python train.py --d_model=256 --norm_place="pre" --tie_embeddings=true --init="normal" --init_std_qkv=0.0312 --init_std_up=0.0312 --lr=0.00105 --weight_decay=0.036
Each number is 128 + 32 x the weight over the matrix's rms, rounded and kept within 0 to 255. Layers, rows and columns count from 0. Numbers have three digits each.

# layer 2 MLP gate, 704x256, rms 0.114, rows 522-593, columns 64-127
140115167084125197097131102150183138066072108088127146123165073169120105098121108166135123131159164127118129127191116111109129162110153095173097111136112112151172175100135124133171167178200110
147179120101169118163102073138151106100106115112106078113160127133237132154149154115154132070164130076147102199139120093089099139135115197099140081128128156118104128125120108122173111150118134
118141150080086138074150116138132101123094138110129138120150143167150126075098119148137162085156147163099119167177101197107180166071168132160105147113140085095132096142134161135139107115127165
111104099163153130126107113164171105084124184147124117106096129123135120134171085165106090074127192091163065133073141129148120149130135136125038081125121122154145150095159094130091145155196154
156120118080174111152171093097076125109160125179157181169092105116088065091133050097120085173123123101101101106117107189127184137167131025166140196155098078165135149112135135172099074169137141
155135159096191144101127201136101116082014139126117154094137148153098164078162097064112151176167176149153121131100122191107170119051208093144113143138059128138157167109135099098091091094196111
141129096097165120160165115186144121146143197134127130106112096116099077092130151158108144146161076189075117125095149113221153085143098102127130087150126120160139138088123155126179078130151094
129147199181141110111125028152131093102065110123147142119106138134144153132180116090149132126158127081093090154133152108145124107134059179160157081119105129093154142135101114147119167181063125
117181151163148107164115068180085070106083128146077157200160107136135179099141171198117162079162160092171164110087150094096100082134183168112156110121150150077136134078177174123093126090125131
105120137108125172102105171144106132154145139155118130148137124123134145140115138108181132143108112115136127130117126108097120193142136110117124121147092116129148123142119127140145111130138126
138100159149168125089194124142160156110121169116195113154087120080114153140123094137152185093125167119161117144193146060098109117044160103129155109093091109098150099141120113113099160146167113
191132125193135143173147149129099173123137156113127103104111150107092085102131159095121105191115157123106081090157138107119145085160204102179124148144129100131118178090139152150177144113149153
113172058104140138133130141117076108089134131085168117165122147117164146129128123138115115132124115152075108146126142134170109154118155061160094083119186184114090108057153152142134160064109159
075113092068194158115075108083184073159138128145135168161099148162118160169090122139071131135157105093176105175145112088144166164108145186117096113103121190169088098201130133147134160150120086
139085117050181132150167151113106190128189159158094119115147107141132086083142100096087179126107065057131098175099138110181055081111181081129104131122147148134158098149153114162078111150144133
095155155144134148072128093161149130150111144106149133111136142151074090142092082058192135128138134131127100152138157067072123154076125123133106130098158167106198167123129160169152115155177150
126119150076168064192149119117116113169128177149134109091108139125133216081181085126108158160123139089131126138114072176153186103148151097123167146135111110151137071117092125125045070100153131
137152171088143143104159099211163057143101190126082054119130144131126110201147120141101127133158139129164079158130170094137062119123073144091137131164113105153106094176077099140119176132115112
065115170139094101168162143106132117144151141130111079074156149111173159108146077125093104095116117170095107156140135135132167125159185103152131082114135085165081148196109083095140149116111134
099109101159136141191167172109121067082119144146144110216138181127138139079098127060123153122159145130168113222134117140103140188143098152188174093067111106194069148131168179128107114183115134
078205145120140158079162108052126098181077145130083177112123108123120120185125094084142093146076176116096185159162148075138141093098157119149130111135159123154120133167163108113077169149103175
130127124099101117183177145165169165110081109140041147153113198104026145086117133105119083142167125079106089122145188125132160146128162074166147130146075136117128081113154146133123124143118136
124140210085114101119037161193178081175123111113102119073107208092117147166111082092129128059133206134192092130137118148141189122121151139146141172113163115165135114121153100115179105109074101
167174125092145109121160119120135162107126126173161109191127068132199208145144156112105158140123081067092119137120159100154136067086113154112085128135125157133100115082115125133145102197175151
087111133082172107169138138158133131138205169177120181119127084148095110099055099151135134088120142149120134148114159149176131085129148117104144120103116137142130149118132174109144147118135101
161103136137159115163115111137196098065153111155171135139121189082150131190127123138156130149082176085074096130132149100103164126157152127146108084136106106197159147099089151147147133155149158
139058158118143127086100109152128114151138139098173121136144152182122160124147086161144041100135139091144064113185104107100174159050145105121155156152147153097124103153039122190141083110172089
113115109086124117114149167155161063099139198094109128115166114159136136094123123173109137130172078155141111093125186165129097107105171133097097096102097173170201099163141159134055148097150106
129145111110126113154068131084146129130033156101194124102092109167171100126150097100119119147184163137082142112098113145156131107109131124178125118159163158133150126118120129195071140170153128
109137092129155110099157182178154143161158136122170094144159124168100118077098111142161140056140118124148167135153063047158136112100123137143135123152168125074090160110167181104132131113157166
099151125129174114167110068135107143128140101125099159077163150150156121113123150129121138151207182162129173110158151145134140121069114100183142101151163190065116186144162124103126131138085160
136140172101183138118167126092143156123145096094109129140178098150074155096144152114146112128184136163139156101092123107133177121118190126137141147093129135133135066130176138129126113130122131
092132143121135141116130163140132167140135097154126083171148073176168059094119140175146072097169131092117099132089093077151145171140117130127133087075109112047104150138105150096127158121127130
218114121165122095122118122131132096089083126116152117093102101116135144138115101125211134124149125146103122167212138160159095106171165194076119116112099137165123173161140092107155111173135132
094089136115147197175131117127156114101103201134113121092093085181116149113148117169102114142202179107127110165112132070133122093142180109154078108141108131078075142144108127118085145170169093
123096113117147148143154135153151089136152114135088127136142148181134153125111136133133100123126098140090100110153141104140129124096105172111140123147141084112082153113154166130155108126155153
124128112141154157185077122160171114128100179080148126146179122129127112133128061114122136158138154148147107132138130149148108150165129188101077140128098057149145104089096208109125103054052155
127140155099141134089096130121082111101163128078075080168158071108146141147149158133177126149100139120099145182153159167110109117157113103104146106162100166155129154164142121141088151180086115
103178134125105084133172148107137121115161157143123102055089125060112082091162095087072135159093106140132092171103144111177119106112117143199101181152056121080130145086166114120106135111208216
147112170101151082109115162148135125167123151078100097146140132193128080073116134168212117145117137125073119143167152109136140146166072130188153096114101142114127126118147145137133082082129121
116129079155203098111083107202156165093108141111135154133173151083086138143123106097106132144135105145097180124121072136071091138177149191140166182166150193124140094159131124096082169116071118
170173062094127124106161177143127083138177143178171114130166096141049100146170133119102120129095079168131061135134112115132119140060140137195115133114124156121187136137163218152124070127119139
164200140129158104099123146110139077121171090108129122112139047144143132157142112099099124150100161119113109164131149143175114175088179149128108139117163193156128098119108163099122099103144132
112136140151107177082125121100098149129084133117153148122124122099139114176146104194060145147102093141081076144106115104172182139155150122089084148147091125141147078160103113098168059156053115
151098112093109122156132134108146148133110168157140119135105109157127195162192157123096148160129110117120179120135150125111126066126167102123109124196125172051097139127096071116102030087115114
132094169103115110094112092215142106143132054070095117139084119146111107180070138142162125133135121142150166160222140109142140131134128091106102155118138204148066136177166122166096124085183093
111138107151167159086145081135127137047074120099044069083135116105131140136106159083125164116173205110125130146121079109112153181117171182135157144149128153140091147197166178082158198161097026
160081155133086119136164143102118111163110137078128124150126092108130164125158100117100112185124166153117092067145115083115080082108130144065162126142103088115142094128132094088101113114080120
094136165170105193122094080126140104156124158125116139083173086097191064115136117101138101137135103143191105052165164139156156128126148120147102147127128154163150164107203110116112138168163082
150109100120204148124143122144101131128117176103172109164148115151124151128126100155148102148176178065107081144137131092154131149152173125122144138157138170110170128151081079162121139127125153
109140111142182106136180105149124156124106154149092130139136090102020167156112091145094152138183160081127127070110139132118151096136116145117135165084120143102191158089106163165089109133180124
140121127154164125109123129131126055175133070110085110098131075067111090142136145109118105163111098119166097157165163131130154100134131138181128096120113170137156164124128174131096130118121164
118110122138091184178128123084118144123120157175099156164124116145106151132123146160116110116135205154062164154106149100151133139115084100166111095191142122096121187147150132097088091163103124
110162183115069104082123087126167149134134114095101160108098156118079083165134076147135166158150122161125093164158164141102127121110094099120095114095111130155187142106147179153126137122172078
106149158139136178129181113161158168149147175086147199149162071138175086094137083125075126129119125107097125189112133157149128145081143102160091123110103172115182110046124136164107070089147120
121158135161095114066103105080053090123071107084151156084154094120140156086154183111167141179139120158123116119156228095073129055140109101179106148075130148096122176129151165090085140127149136
160178142079103123178115153104109137062120126091090122135104072116146170117150129077057149190143137132120134181136127108161139132154131147118125057196122112123134158143090160113140154099198104
105148128142149135179069160109097135142109124145128140112140167118133118115086101149168084147145105132142181167190075180189119131174161124129139129149094116075108120144114175114188181094161134
119052123139111155135071168092072134159171101140151126095098113131215139157155169134120100119080104141163135126145105104139111111150096159084132097180170121138042116112095120069163153122089155
144186126148120167068105139100161135121130122131191177132156169134112129133180090132122100184117107171151111154142153123102111142051113139121143172134148126097162097142150193164063103143156092
130170068079065132082177051115148116150161078089139144132123062137113058117122102099112032171077160125100091102112137114177151096066132098110079138148084148112136140041124134143106081149070161
177137162086086102133114146147159123142152110121159162181128125186166145165141179098157135161104123161135104169117120161104117170101104130166128157130133101097141134112115122120101075150167143
134091135068147182119107111111056154085112167097092148133145151126129136105114088161115127114054088175113128119064167081176102070138172137131109118123097140147128136081116154123083126120090127
023164127088154157071064174103100112106139105113104105126168069127146131120092110119155095123099225203154083120156106126145083126131166162197134125098168222135161173185172155105080082153146176
158143136085138163164105096151145068123112107131130103116090087157181105107098136120120146125191116124087124195116203092172100207135078116149145102174086147156060139161159167114126153170123156
147115156122155148060138148140176154172151144078121197112089117057139114140140120081105127082084122179159076104144084137155141148103168095129139143116186137131123113119112117148154076139110059
130083139113098123125122119090158065156116144063121173145074095090145121146100059109088148145126154155153121138177125122161145109166140146098090119128160123133131152111086185078109153085139132
117158076169107197143093201141158080074095153095137113125121094160108068144132099047122096102166105149110131152125147132166130140067173161133063122117056193113139150145140057131152182119114128
141151167111103139136122131108149151122111119138165155160116086144152106157115099127093150178124147122144160130127155112146147119106135163134142132119199128126141086048157152161159120084155151
161151142109088029097079085118114091129105133107090154189101105143121214125100146153153122112111042161099106094180064101093078086166118122130146183131162166074102148097131168133099145147176110
167106103067138117195132086103148140157172138162107099123115120107128125138145109145168086121088173146075127149151158107125161083117121097148094162118170085155142141152121123164095108157139146
070193125120123169127108130157097096147103129125078147097082167201144130115109110091111130116167149145140159167130149138145129146117177104142121153105097187167123098158127128135170094099201080
# layer 2 MLP up, 704x256, rms 0.108, rows 522-592, columns 64-127
177175101174107059193095043133119125136126164158115173109140167196174139112163122132109145140097120128094144146144102075198087159127125099090131133053168048143133064183119151117150154113135109
143107123137122082142093086170071148133140141057100132150115085144163159157117159142143166106184109115128180143113141116120134131152133096134084152137131126136120108167153141106094165158132116
152169180182176178178106111123146137157155110172163110104115152113097168157122133110110120163122095169158082149130176095122119069212102101154100109108095156155114127109128104126069117100121120
146123131068106131116130121094122112127086065161148103073154174133094113134146111105202123128106100173095143125133131083079195119119135072157150198093112104141065066081123169143136125064145121
134140123072162119069119130095117148155123148110070098101087093173187113087123145110165100156113161130148127171163132128160129147024191126166074074122139143145128115136138165109144189072194125
088209091141149059161139101114139069123118118144125103151154111138115156146045137165158081057100165138068075110148115100157131151160091153107125161083091075174136122186115151185138147168067165
149157120201107131134162175129131103135140128082112094122110119132159099117076157158168100105105140118145103106089133093162103120143176126106125143081101182163122122166089089171140123141102123
124145128175139140091131095137156106142120087068097106129136148177157112151198121132118050150173128099074119130107180140173114153154119115150143116149104124083159132097134111181135139196123101
092069146113126180153149132078144068089098131098140133145099137148097137136163091125089149114145131127182148100089096112113195114164195129086169102108145143129057150096120115139085179132118057
124158125128120139133138131105121160168111143133110166123148110127124117129115102109182118136115124109112131120106134117109107174113173114134135115115082146118191157128136127155122085145155128
115114122177156111179151106161095109159111118067084135185148077098172043100175122130119124113115118114211124113060155124133121145168163155178082155129106080129146080134162122136108156099062102
112173110067123165100077145081162085147127089159130156081120064134125155194176104148132112106135142151087135150129115117056128131119101169142106173104084134143131140196106154119108142157106139
154108137179131106189150092113120174154125119181085072085130117131112051048146158126130117150100143156147085111086138133106107114086160063129107139105130076178147166129134102168155112151057196
110111126139117170149138147102118078087138193115184181160169139094089129168161078119073104192109163102084087120127084167188120161136110157114147120061182144100129136164140113141097124122112091
109170128191099118101167162118088061112145140134155134124203111126111133136131140190104078185104213117112174114124117176123111093096130153121109103188043117133185117133140078146147133171096138
060107123100139106103159123083086135140114179146130115157114110106130119093126100130154136083118099140113112069108099134131130132113109138105129161093105104130134134136093096098169148126164140
136100132108149076143121123091081103142130167117105135133062102138166186105192133124094107137091145114137192148145108149156170127162135096120109126148124123153099075100094118090114096131117147
133145125087057145104130114109095114137078132181104161095132124139115155121094212110127144104116143078092214071130098154156130157125156132125141056122135239098150143094193186138145116097107135
160146126059165130143099115111161145113104164140146160144067102145087124164063135146125203102183082083105143151119140138099100124094079167180108137133108131100128159093124155109112150137109137
162154159127105165129112091173142119142123127152081134151143118120121153161106103146181125098112109177160154122055077122098160165110144112125142172085176112114144206146108145160095163163127052
090205157137145125164078180116102036104155149142128106130127155098094135194168127117080177166141104161138156167104147102150118090181087090172119140133109110170104171139106036101062145138195053
133157142174160162035064166076131102140127130120138111106134094179190143154143106148145201115127197170177155143183079146102134084130073203161147149110140113133176155147138079093089143117131123
142122066133174142145181137102111142084123155132154179139160117137144142097159108114150118198129085158098137131125160129116112144131082174187056113092093132075142176113144194139110132112148147
112143123177131174126100126182125070115088117130136126094169150122093123202180122154124118173138150164110078145075096175128124152149120140168178131138100128147102120130117108103134184101093153
190091179193114121120135133144132090153091070115079142141118125160131171132207109083100048163104115130128114146134117110080141084107206149137099066165109126102128166102143102155091106139123114
105134168154139160138159171112098168166112118134088128148076081172068111107107144127088147096096114162162097117173119144086082153101095109079146165135125129117049148188142125101108111051108139
117123137146163122146088111131119095137134125112162120161151123190164197166133079158108097177120119133174070093163103091083169133059134157096174125158148154079184143197052141157150049114157134
138159119129096110110157147103118133085132128103202195142094131137134118193134110105142168056074095109059102158138162106144137087102153108133123096134156130182124075074100114116176120167132141
164187124144101169130144097096108148093164139120156143119163163137198124124122098111115125130098164089071127110131117160136178069097152125125066118166158169163138113076112122144104147176149120
112161132145149117107164178138118186169144136115128117172157156129134132121103108177166116080105123158156149148169044035131136081092121124145091153120131136094120110101165148105126131083142189
099196133114122109093122178131165187149193059183142070081147117069104116159099162081044153119155150125121088100146148124193152159132122170137156132111133137192166112118157107084100151133139129
161132138090134128121158135051155117170130102120144157115104088138136131144148182142138180196142133133068091092102089118156110111139178113109150143099160116128123101118106089111178136145143087
149069135120120116071129129122164119171114144081122116101112157103111146168199116117169104141095127159106115101098137133169115112134141157089117140160144138198119138125132170181122167146149188
165131109127158079083095134120102163095110142069127126157072178153125129148107093117145132168181123143115137186157122118139111116163161090139144136121099150151100135117110060107116135125187128
129113136152108088113068125105093089147109100103133178203103172096144074150140155092142131222111125150147138110066142175116129144146099113150199158136136125197177132063130093082123171077103154
172121145135157058110092124129098143127111076115141153116160133121085125175136148120127130136122166107148135147120133177094101087143109113146132117164070116176090147120116073120062146172129104
176161114098068129089132111193125080120139138159092175118104142126146115085029137141157138068129098124078131149164151107120165129093107108151064126129115146134071118121152084126139179095127102
109098078177131164132150153073136140126138160143157106183141107111120069138122186119124168113108138103138057110109103095186173109097148127123111112136134160179108116146120097122154099146110104
122151102210094137126130106102137140147106077120125145053115141094177118122160121182180113134099142155137158214162176165119062122134104135147075092098146195079126162134155098127148162152104190
049131159132192114141124115130109128136102089151174188086056167169089110142130140082143118114112066129172147131096125136151134141133065093138147160140118056129128206115133142124127142107222125
140103132146160160106141114127133098128134128139084086157141134125157167170086161096153160084095134069137145150098117119144107114142105110165137141106129114142107068138128132134129154110083101
108122097107084138151124185106105170152201132126129126104105142144139092144201140128155101122132091156051123147158080138127081083180127118163157118092038157136078191127139143121133153143170182
143148121118121167114116106061120216103134118106155150144128147136119094149165114135123053169139138137185155128199065192147119098147101121089161119118191082118112205134182150113088077076165139
134102074138123111111137124135165133120138101097144121109081106171137055112096114066163102175130165129136072142180085108121180116131105142113106146154075086091120079105102101164148151126177149
095185137141121140122131106154112099161092172123163067136178115108110144204090149175082101136157161122123113224118138125137145168158124136116127081092137090136135172187144098091150078086048093
153120139136056142080123095155084167164185138065085108151104120101126108091111088230132068146096096121107092182158089149117135117139116080124046109140129166150148108115159132117086167147217180
085047090114072131125176144164099090130169148123206072131116097127117107072193069116137117155138131109103080139117170135117149145177146126118095129193108112133110127158187156104165108148057139
163087125132079136137097168105111045138104118076159125081151137072107126122177146103122141146086203098166111105132083111093125090139179117112174146088113112159123114142115130114117078113144133
088132163154100143132095097152149110163106132131086172088164132104101052081135094131152073110123133127157085107174177158185112081128154123090066120124078126149158088088188133168106125157156105
108154156089155181131166139165160140167122179131139081122134144165084137142107096127173084130172144111091137156114130098122134162100141072166159129103139124117183165114108109145115143139164092
105190153132123116155129176142173124110155080157134147189164199073108073056149101150137177084127110145116122113169145161148116149083105121147156189106123106137143105189203117166145146090118089
070111126104148113084131139190175111167137153196168110119101132092115138153117116142135149136071093055081153158159109082098139112060120119161090083119137180111135138087108141149197130122148122
076200116142140103105147116105107111152148105183121154134120176073116171162177129162114153177102127144114127124116097141163088079108188110149198066154111128159137163083116094118138114182109126
143104106131096122155156100106125093116075075102117128151104113174145138082119161103163084161127172095156099101072044084117112152134127054118161090137135159140100184090080127171062116114151175
116067157154136125112136174109126162138149087127139118157107078120130138094177134099099154111120142163093115175161120179143173128080054113135176157089128196107119147138163138127178160113048153
162129184134057137164147151174153121159132162088114137152116112090139093148127139151180145055084112093216108139113120228105137093140152152150115113099117148168125214127137184085098116095160148
212101130112139129200113163113126128081155144135147132132121124148189116096127119161080096129127106103153101113078072111158115089124181096080124113153176105151138078114114152142088097121204094
100147158153129098099185120164116150129107095091116053111139101185131147087100127076151126124166129128129096138093142095130083159106151121106122134130137145122135132072159111121101111134139101
123081079152104193116097132080067180121160074122143125118101064098231101151095210150132108118068129133196152153164099144138112137126135152127118079166146132122043070139166112065142141114068137
105121170139158101160182174124133177120167105121103134152053157124138126160188154154145164160166119107128077117122141129128187095234115095105139072137122086104072107102143100098128205138096173
162126122145145118141145168207133131178121088163111112162117111096069142162061213119157151110174143114178149102134127138153201075165117122147119079131137109158124135155152122154097139127129041
133092153112138149115131156151152126189123181141175163134166152110113178150123106151074138116125148077155094144109122115139127115140082143090108217121125138084139131122145119125124155129207128
188102112052161094172135137152088123109082151116086144139126120114159144157084121119127160112144155138169035153139166116143137096170179148123110131174045164096117127135123138083130160094106128
085140181196146123126123120155121119141143073139122059091174103086178102050076195114130162149139133165094069089107168102117146119055119149113118168127145163092120151098130193100137052115097135
174111120149125148163057126122188110156166070121102118181066130175083165094124113105123126123140087169130150100173077101158125153089116110107144131117154106086130149124151132096119098118149113
143140113083128224130163095149153142124090103095175114149133151116144184141055097118094143126167151114162127110129143174069094127117094065116153101094121151107175133177112125119150076123117092
106162165170097121128121081128103097134148166106162155181141143138122116151152084172088110087099133139113123075121128148084191095167152149091103164098087134131144116098113111133132127138104132
115163130141093125102118136163150160091129140102113149135100133124085110131122132171083135107116167180158072133120136146136123144094140122139116145138108135106117141116122152124190097136128109
204120133086141110113099143097133154131134146154121132102129166172091152157107099116139167154151146130162133094140096071157119127124117173169137149130135104090109095067113125147120141131141088
156167137148162100126134155164145191070123115220116128103149120079087101152143138097049137136177176130140141110108099138137189102137107049183142164130034179132119166119151109152153120150073074
102146121133114098121112125109128163089147096124188119143110093147147140085222132160128074120109145126150071091165155142092153127119077107109168112134112171136155137138130132117148099091133160
# layer 2 MLP down (transposed), 704x256, rms 0.107, rows 522-592, columns 64-127
164141127130155070146098100093083113132159178147110179148097204103146124112202050108120116141084076157056100127123187140167064169191128057089134161099129161109137033184148140092103147131137112
095156126135139141105104119114175089089125122122108128121205145108155134101178042102140166101168101142111104109104122170169130143163179129112154112106103138139073108095138158129085134184071163
136157141137179165097131119116144096145152106026156146145095162126086160102136086144115098132129130091142170134152153071132113134154080093124109097202098111216128107175109141154137179095144124
140132112062108131165130111078103088118111083127104104086138149112145116102092098086148127099124080141043151158109142142111111113167100101100174164105112155135093155167107122157172108105120118
152096118132124150177171128055084115129137053167158209105139063153105085163163079154109095176136139077168147135115077180085171119126174105166149140120142186098094145147076104127144068178179109
132145130076140091126164096135142043083052141188155159094133109113142150170106112152103083122151134093091184107164142111125072102078156105125158091163089085163162138175071132133123124153154197
151134137103102121139154104066108135095168147158130187122138114110101079142102166162136094120135142119144154166148195109145157138116064114110145076122158109089143126118159017192172094081131183
171136179134076120092143126090151133092116099101123117077135125153129131144138112116126162142152120125125119129182139102138115194128131116118128124128135131116165155148096145126198181162085095
141125124129126118123136126122110107170185091188115116200146138100117134160108042140096102207088154110068116100201175134113157120113099144178087143128057125170171162116097128110163101099157145
123125128091151104138134116114169126115111141140132106135126136137118135123149081136072125121163142127154099127143137120154125090133110153162146151103162118138107121118115133125111154118096146
087116117185164139169162107145132092149212087067122108169120102108175116119170138117156154126081159110137176142124071067146110110129104120155162180102157066132161109149151126108079149093064063
124111190123176129113099167058145100116162132176168118126095095113165188134134137173121155149114178119058106145119078127126118071126120106123087118136098111114152187131163138200127181138137120
125128075100081098143165101125125075079147135099123154131179146080170142111126135135116136135161084162100104161134154120069144152094142090153175135153157190126113102091117137101110137138109148
130116097085124124108157134147117143144027066124086076127106088145062051121114187091175149122100128166093163104115066065166140079108098158168146111137135065112144175135062183161155114056128113
173068164092159123145162135097127212084146122136153157101156153160089146077137087100111179162121118130113129157096121197178060108140133143120082149120154122098145104091143082119073093115145104
139144121108141139123145116131116102087133101136145133150165142128103186097114069129117143136146149152117114133104146159115154075143135106128140101121084152167117097110101123150150102132105142
095077165149111098103131105165078148139108163135137115114133127111150061133069155058166144158087125133131124163159138146101114156152149078110078186140144141132088142174093120152119167125147115
129114130137174085167139122125133158131141093138079165142123107151109192071204139149114152095141142158120172163082080122094224104182180129175080107102140095059171113087192123135116053169123152
100124139115137129085124122138144096170099121145164103131154124115132172077169159130128124134106111142160158169123128142156119144144136116110074101154098154156111129146163100125133182120126181
146136126162136138119143110103083156168172095142072168137147111056158114160196128080137108146108137101104090126147143135121132090128131127155116122118114122156116157147158211153148215167070110
143073147192075145133117179103150119092208103125132144139113136110092115164080177093148103082118121138133156094151125147102089113148135033102164164134165135144133120124157107120145154143135137
129164185140124152132108138088169167145076101135067157080087156104083169117125096152148177121122150102119147140118102105141179106162111134137115091133091073150163127164188192088115112167162142
145125113162144179104153114134083160100141089128148105190136135098186127133080147099121096110132136147085136159162116094123104104123070150124103107158090107130108157122099192161059162155191148
129161125127116130110103120128182151078141164093124099103071066094088234121131134206086161099117097161157190134162089078160087131161155128121123115158128126123165122137184182148111137091123149
135125092134153128155137142142083094138191169134106117150145125186093098094056158126096153113134150123140154119160128085176129059134098083087194131105130133158152103155134168096134103104110124
157155129118121144093138118143144155148112127109123151157176149141097140138095152173084152143129122112112135115145131102118102075142176125134097146154156101117102148152161134147070086080091089
150138117133147097127187117135110140146114118106148154094111092121064095165105109120193111130148128120128144177093154171145089093126095112190171068117139105131119135126138081132111195178145085
070131156165106107203149095134060189113075143111131113176143139097145109085161122065113146118139163134179115162135068111096105146112068132186160171130142120125122164121101132095200122108162122
091155062157127134155109136148143158154101163140128100172117138138144120151171139105173089115169093173139130077126130118092091110068133164141152131096133133183149115125118174138088108143097134
158119154117158199118143064161102157142089083125106119076114118156116143165086096114126105162114107112138130100174157125104133184105141116148174106137134142095157157136116139116126165164138084
116159165138077115130058149141149093110202098152135105160108106124136098087133081085143119173151165141111088139108148112136093151070121193207059144190104132126127127134182123142102124116176141
157142138099119145131083139049142157133087083138134170055071126141107124103137166174127108127149154104134076157134079125142147126082122143111128129117154193122093098115136130060177157157127055
109118115143133134143156122137118109116129106138136176136153137136165122096101096110145178118034121128156154223167153136128095149104149114153159139146151146101145125122196039125140143076077107
171120093149166056119116059131109098124120107101146102092074146128130145158120129107168205142183073127130131140116117143121108124174181194137090109055082155152149156134109080093196074156165120
172092134091162148139142097096119111105139140095087235119112124134129124153156137108146127127086124130173134129141174154153138103157116106144150121137139153177111118137070158138106144102120124
101058156107141157140146140123154108110134178094103141160088090095201108082142087153114137125175153131133148138166114124100143127156123118118147151106161154122123119108123146128141110074108141
132099117074126153105099100151146150135108136108113205152166120142121113157067146109128123152182123125092149122156103141198135109144148141108094131113080011136142128132124115124133107145120105
110078134133126139138129146131107153105130124172084130181169116131088181111064133121172105109111097119125143195123112125152119108131126134091125108131162093154075139148110129145101132129146169
114102115117118166182095138110114170103117142098133143160156138089201122133138163153187138153129143162076132075159147100167126147151146158146108119106084182134148121110055112117116147133071080
088132162144115163127121138102139161115124106103161129083162074151134129140152090182174121185138111131167093181113072142157154151147157129093072174164095108123156138084064109126090153174131140
166133184108102160140110119133147135123125159153088110067092120142140120151142140159194105092110164073166059141145111109146152153100139080127113088152088138188155156111166167124138072107108115
140116102111151154134131139079167040147090114120106079066134118215090205175144095129117129106158107191139182122062147152074182122123177095148128140088143150141109077086135061089105175202114114
117100097175125119138105139074107171104141136119093088169117164151185125106151115165115110142072169150132132125094133150212079155125132094099115121123079120119139156105135158127113045123181152
133088103108124124141142065110184113095133160081148105163115154164123112160148138119133161141151127085136193084094056160128130114149136132136174118105122146117172109102076126136148135123133080
157121122082146127079110125136086123145137106161130186142075129138138131083160105179167130138122153178099141114113124146088113083097092115081138160122129159137158083082118141135076223152167119
134175068120179167138136151203107106162135045091143144118089071157125074148085136118152145168120165106176180095194162144145160116122108083097139095123136138090067150172136172142142125149160097
158127130034126075154067158144145182163103188144142130164051182113119156134040127121127135099115093123191182180163156155087112097088101129104149061113111098056116073130182101080129050127162131
135159152152159133116140092145100143102108114159112171168114117121108157155120181131153112145158132111106099167129150108113160148114122106091161081119160143111146148181130145090144158093164105
104102114124138102091059121156119106184118112120135151139121153117102128141113089133170146161108130082150071124111126141107158130146135118120158145121124128122126094071105107087179121166154129
090177143103138139128153126122131097106115154130118081113123124123113120132125123136143145165180158099134131157113111099115143114084150107165124090191125124121130122117130080173161124148123124
117167131162141113176165133181143165085139130126129112205169196070119072068121109127094180076132148121163093130120171177123174106114088111152176167098136095135144117108180174114111155124132126
096176115127113160124154162119135167173143079131144135104141118180139136126012121109100135088159138088106120115155101120124175126051132132135164083117134169143090148110087149115159181091169144
111117138135122126082138174189090124133136122084115110103167151073146131108090145128131153157084103111232104120123169153120090121107160096146132144153094164157143097134104123102102153115129151
119135156103135128101147136146152100112090098118130140098094091104095101160145106124125153149151162132178118120152125140142138122144136108150111129090171106122114093144150159107149062096119112
115083117113087077154106152120130172113152056141136107107082139087034175090124190099139121114105135167156106114199126115124156089143085142104220123133179130173129152136120107083159214110138131
115116120169091140127115047138110072115133194132176143131129164104173120141162096132110131079162105138111154122095149112056089113092082130184092154066090125149174143147164164107091142111088159
133148147131139129170160119111118162170152103120099118165134118088070040157107126091113148098139117153093124158116152149136144130114150137147144114104140119122149130162157119077143088112152103
094173153179133110121150161182110144127109116178108135140124182135120139133020145123086098164161144169145128110132096131150139134153115152089104111116100203169133132119133087116143132170187094
121176187117121094145156119176187113151063209128107150137154170097025163094135041104126163126219136131083098131102145101104116121105146116149156168089109120128190146119094154167100079133193131
103114094139172111147100155111092143111183132142156126119123160115175159150108145137120154192198122159095150169120132120157150165108088098156093089190169130072096116078175142131128166188135162
105113112097084144122137125147104138159088071098165129185105122143159111177178103098135057114107157089159156140068145141117145136067093103169115123166135161137132124071129077130096109110082133
138114090184119177089130101111107077103129131170068060088120128109069100110114106155130120147102115149126157142125163149075092166148136158170173116129177063132133071082080161132087089118099131
113069127134169136060139089168079104119134110087134131123126129160107062110110064172122142114072104124093103140085131122135138113120156183166085124141126106113134169181150156138056145069112109
128117137158131154140136101125091154164126103145137120157101113115135132118127153094126124143159149151083091113163130098092150146049136223123068148146117167125151097069131094130168127181146127
147154129134060094139126094140146128131142151099124111047139101172109105124100106140131138153167122104140095094099147101096140168134123132116152099138135129189123178126058167098098120173139119
084140067095146093125102158128091102097198126160154075085141104207136076114158123147187146108153167162151102203126136149139111140130101086160112106145115143124139121108145131104080182092132081
115107116078131083141109136139121131163153143108112125110142147131133133043060139116111100124110170140139120141137151201137115077178116101086106114139136093148126143122149136104132192109107075
149195140156137128094168188099155167076165168139087127109104130118157125145109102133087141131115158146129115143111159131119105115128074113172098181117169079127095182182137092140147143072126065
174161151141095036116150145129090117161117134146121163100152139076137154179041140139213109163124172092149098133093162088127130113103123177133138112142133115130102159177104155106148126188151160
150080119153087141129107130133145091145138080100125143145076105136094136116114111154171141114087099191050158143152101104134139113136072159128102131153189115097106145128138177133033174062115120
139120176121103137150091153116135104149085130111149170120131107141148138151151131067116134107164148086117110131165166139128121136120160079178075119112139158106121137103128107165138171138144088